Part of a small language model's weights.
Architecture: RMSNorm before each block, rotary positions, no biases in attention or MLP, embeddings untied during training, some layers without attention, gated attention, exclusive self-attention, value embeddings, skips across layers.
Each number is 500 + 50 x the weight over its row's rms, rounded and kept within 0 to 999. Layers, rows and columns count from 0. Numbers have three digits each. The size before them is the row's rms in percent of the matrix's.

# down: layer 3 MLP down (transposed), 2048x512, rms 0.0461, rows 1003-1008, columns 0-255
# up: layer 3 MLP up, 2048x512, rms 0.0503, rows 1004-1008, columns 0-255
down1003 103:536538492491447509507471484469528508434538555474504426521479453506582529468507490460570500429517551538606504510407526537495425468451556573396463460488463531502371493479460488593500572499474534462516515460481484411512559608485540477546510453522485511563456500549479426441403567468508547507529453595587538470538552471510459513475500470498468528401516430375579480435569500547415459461470527498438442615550559462397473457501431489532515421525480549543602483401496593534539463497425553521504459512562523517471479562572542580505444559470600500453567498495525508548490463529552549544448544519554538503468532484498512491434485525497510411514536637500456516525548510400579454517390532495480553520664485492518508461481506459504476460526515562566408457527502558433460455496514539
up1004 112:492509535574513568514517489515547528489480503529597482547537417500438455541379465477459543516476453447524528402455475587544551467385453518498451439487519572501545578489520382543528591554480414494550482470456501508492462496462481520475505523460531471485525461478548483457472558519508542369573541476410506469422414542471483560518484543449491497516517453430402561586502438478534500519463493518608412490503517447517463531458512522544485417489523450498448574458547505426604385558509418545452570535546525550468379552468488515499501468450542490548475471528505532469570482586444497525631471578512526475449481530534582517511543441489391538460586432508396577512493511501506337491513458428459496580532498517491580546529461549413527543515521447510498501540542451575478444459530493
down1004 100:476496500472529493468523381442451483436486522459446508449440522520514380540420412526477582538521501588477463530472570492519604431412509530563521406535528610595577507574389554401371549551531541479475573475586549445397490535403565523540484498479525515560573594505478594408477514492513548438469528498519617484491472515555483546486423529515532510552472477497561510485487467412511387504484581514477512543459463456482483564447533341514526449440492468426518374473483481434526566550512533516464528515464400566437451597478448551477552477449420542507413528483496534474531555595453412491561505538511487390580530492565516488525511411472492528478486523458478591550508500478538462441503526458513468522470521560516578501428470599543485525449502410545493580442598544544515454457544509
up1005 113:469441525442451408516561508499486464452520439493487476426511465489505496493576488483427427479455496477589427508421507580487580504498526565492473478588537516443485462438410482499489545461417469487456489499514498638557466550485473441549532455481454526499450538473467504530534525421462508450562507550477488635521526561445470393511531495493477449411525490510476533427401456617530522487472516537484529399475423467487492572587507583449493530359457422559513555478518549425522535501530461548496469533539510549449418452577483518492446444492544478468458423568429475550500562469546512427527546501524475485527470494487514552504490568443362446521532469445453513511517526396538576528514414419401444593391508521515496481493565489448390593472541470499545521541513500452522478436537435
down1005 109:448493555442546461453489527415473527600494473494482581517456431579466467505539483471538464525383500520422500572481488561474562469572585420484560465470510528535476541481467476520522520504492568448491609534545492527527454512443443587498460484505508488507543509495437526461521418401404484486424487465517485515484463533514524442596503458511557561455557556498441532586507469516505504525493444593499534505536487479481560539478379427524500529442441572546523429527504497484441434519614479614561529449504553338489474560553461472491542506485508501500449518498481456525438512449491446488518495598526392359530551523518557418470491479547414500398419577471483509589501521425498450463471460538528467580464566539593524508485580574523513558499478536576519496464554439565498488468499481
up1006 103:512481554497553486535492511504498463512484419532480495480496560395495547411461504485501478515485521486419523337539536513465531516478485505492406578566511518477541451493467409531549508546435570545609532436569553635523426498542564496407512481499403514512494445536629529486487543563509544519516582406498546445460494485542541506483500592502434440481570538403487473524508500472425606429421442493486479462604465470541551432494526554464533530450489575461450516488585544533405575442537434542569431486594543540444492471537540542467493565545499516561453493471651523444408437460484570569568454464554504525544483482501553392516527485426521444463501509546445469542519399565402495517457497544608468463527415444534568487496505416460531517560525485537548575575546455533564528438467452
down1006 104:497415459530497510501491492513451505464482498453458432487488485421452533526592478472553489471557518484490487542492478481429469508518502515571479483539460510581491518504529416426473527514514529541531602539502521588547576476560562438406536472558408498397471552542526590586483487545485548521490538474500540576618555405490557551435428554548462523600508463541520640575459451478433489440440486577515532492514404486576509520469517495440482559451494526499493545482581469452530529423449526373564522477579478542521558570551464434474511606566477524570518489464538501527505413433532494521460486503523468543538465440451523463545456463424475429465565518616485326537470525543445480489544468571522487436533550498505556535549554490474487440504403527489523575428535516517522451481498381
up1007 108:451545547537429475530502430515535427475527501459529491575393554491478535481447590483543491510483495486541552474546568545514506519446471572501535545519466579504448525519437410553424488478471478517446391573497604510466437478539420504455583501508480393485458491480460487596498515502564512442488535600436502546498507519522455468536503496463574516504494538462419558621473467461589541486512600425527489644484454536631477505496463607505431471492448473577496455546494545512590562442569519537516398471417515393537545468393550544556494475464492422583580463557509559470450392533589575405586502552484503535400504435511558475495378508524507484552513502512429404524411562533481516565504503499551507491546540488514480495431550443467415522518560497555471553547515478456477404431508496
down1007 104:499542416424505535513518388470471429497535497501483503541439552537494445557503534516615512469441538543511500492482459346466448473572493481490484459347398464603563554487547521596439497548566588497535471491491471501515450475519416455464518515496534385551571425478450514516529499526495564508537386540499520533576527411573509422563477509576470524522457559437539564512552397419569436436405464478506464401474561542566575483492498564541485520485519511497498562534515427518591424495544489497463465542485530506481482573458461447596484455514609532614416474415564488505490471473515490476390430449505591515426493508464501491512590420504545518434476381537485485441477526430506505476537494455520533528528539474434513582413495605514511475387491457504518491467490481505418555559478505
up1008 106:558443487530471403538523502530599458449551533463531503448503498590552480474473518420440443449444456484514543507490435574460443428495532556477490416459494504476611532545440536523569552494571502492532344471526511591530423548492452504433484586610490503409495544450513515432464486424411495441447526408485527518506575545499483448460556606468504534511519504594437494478469541532415530493469531430478523418434543488500431539568565487607454514493406493537497330462514494464466463562618550438478527538517493528487556474462536473366533542526476558475412528449508521524467497470500620451546601480625526447519446552551501510530516471451564477485429491555416566551560435539386601503469497495552444504496513419502482505512540481497506495518566433538462497487504514490499519442516540
down1008 107:534459522501510486481529516420511500476533504520459460537623515531503466550402523468494525529424576454460564532534476541511569563475482484544513557510522384571512515488514543440530540470562581573504509644560547507565594443506529576544470453504491605508553519578496448513433516455510463454460430495411483440408489532443523572485414582537518499536486491532484467496491411501542507588532517469469427494504519432604469552532497503487548433476495537441455510505534502476469568573555462541471535506569527471503488525520495389573449476522453503368553511383495488507521498490458416547555540539485456483538446560543417528590474485540587543492421401501530438524605453496489421523506550573514529491508510489481503592517498473486537433483505496522509466481478540398441484536490549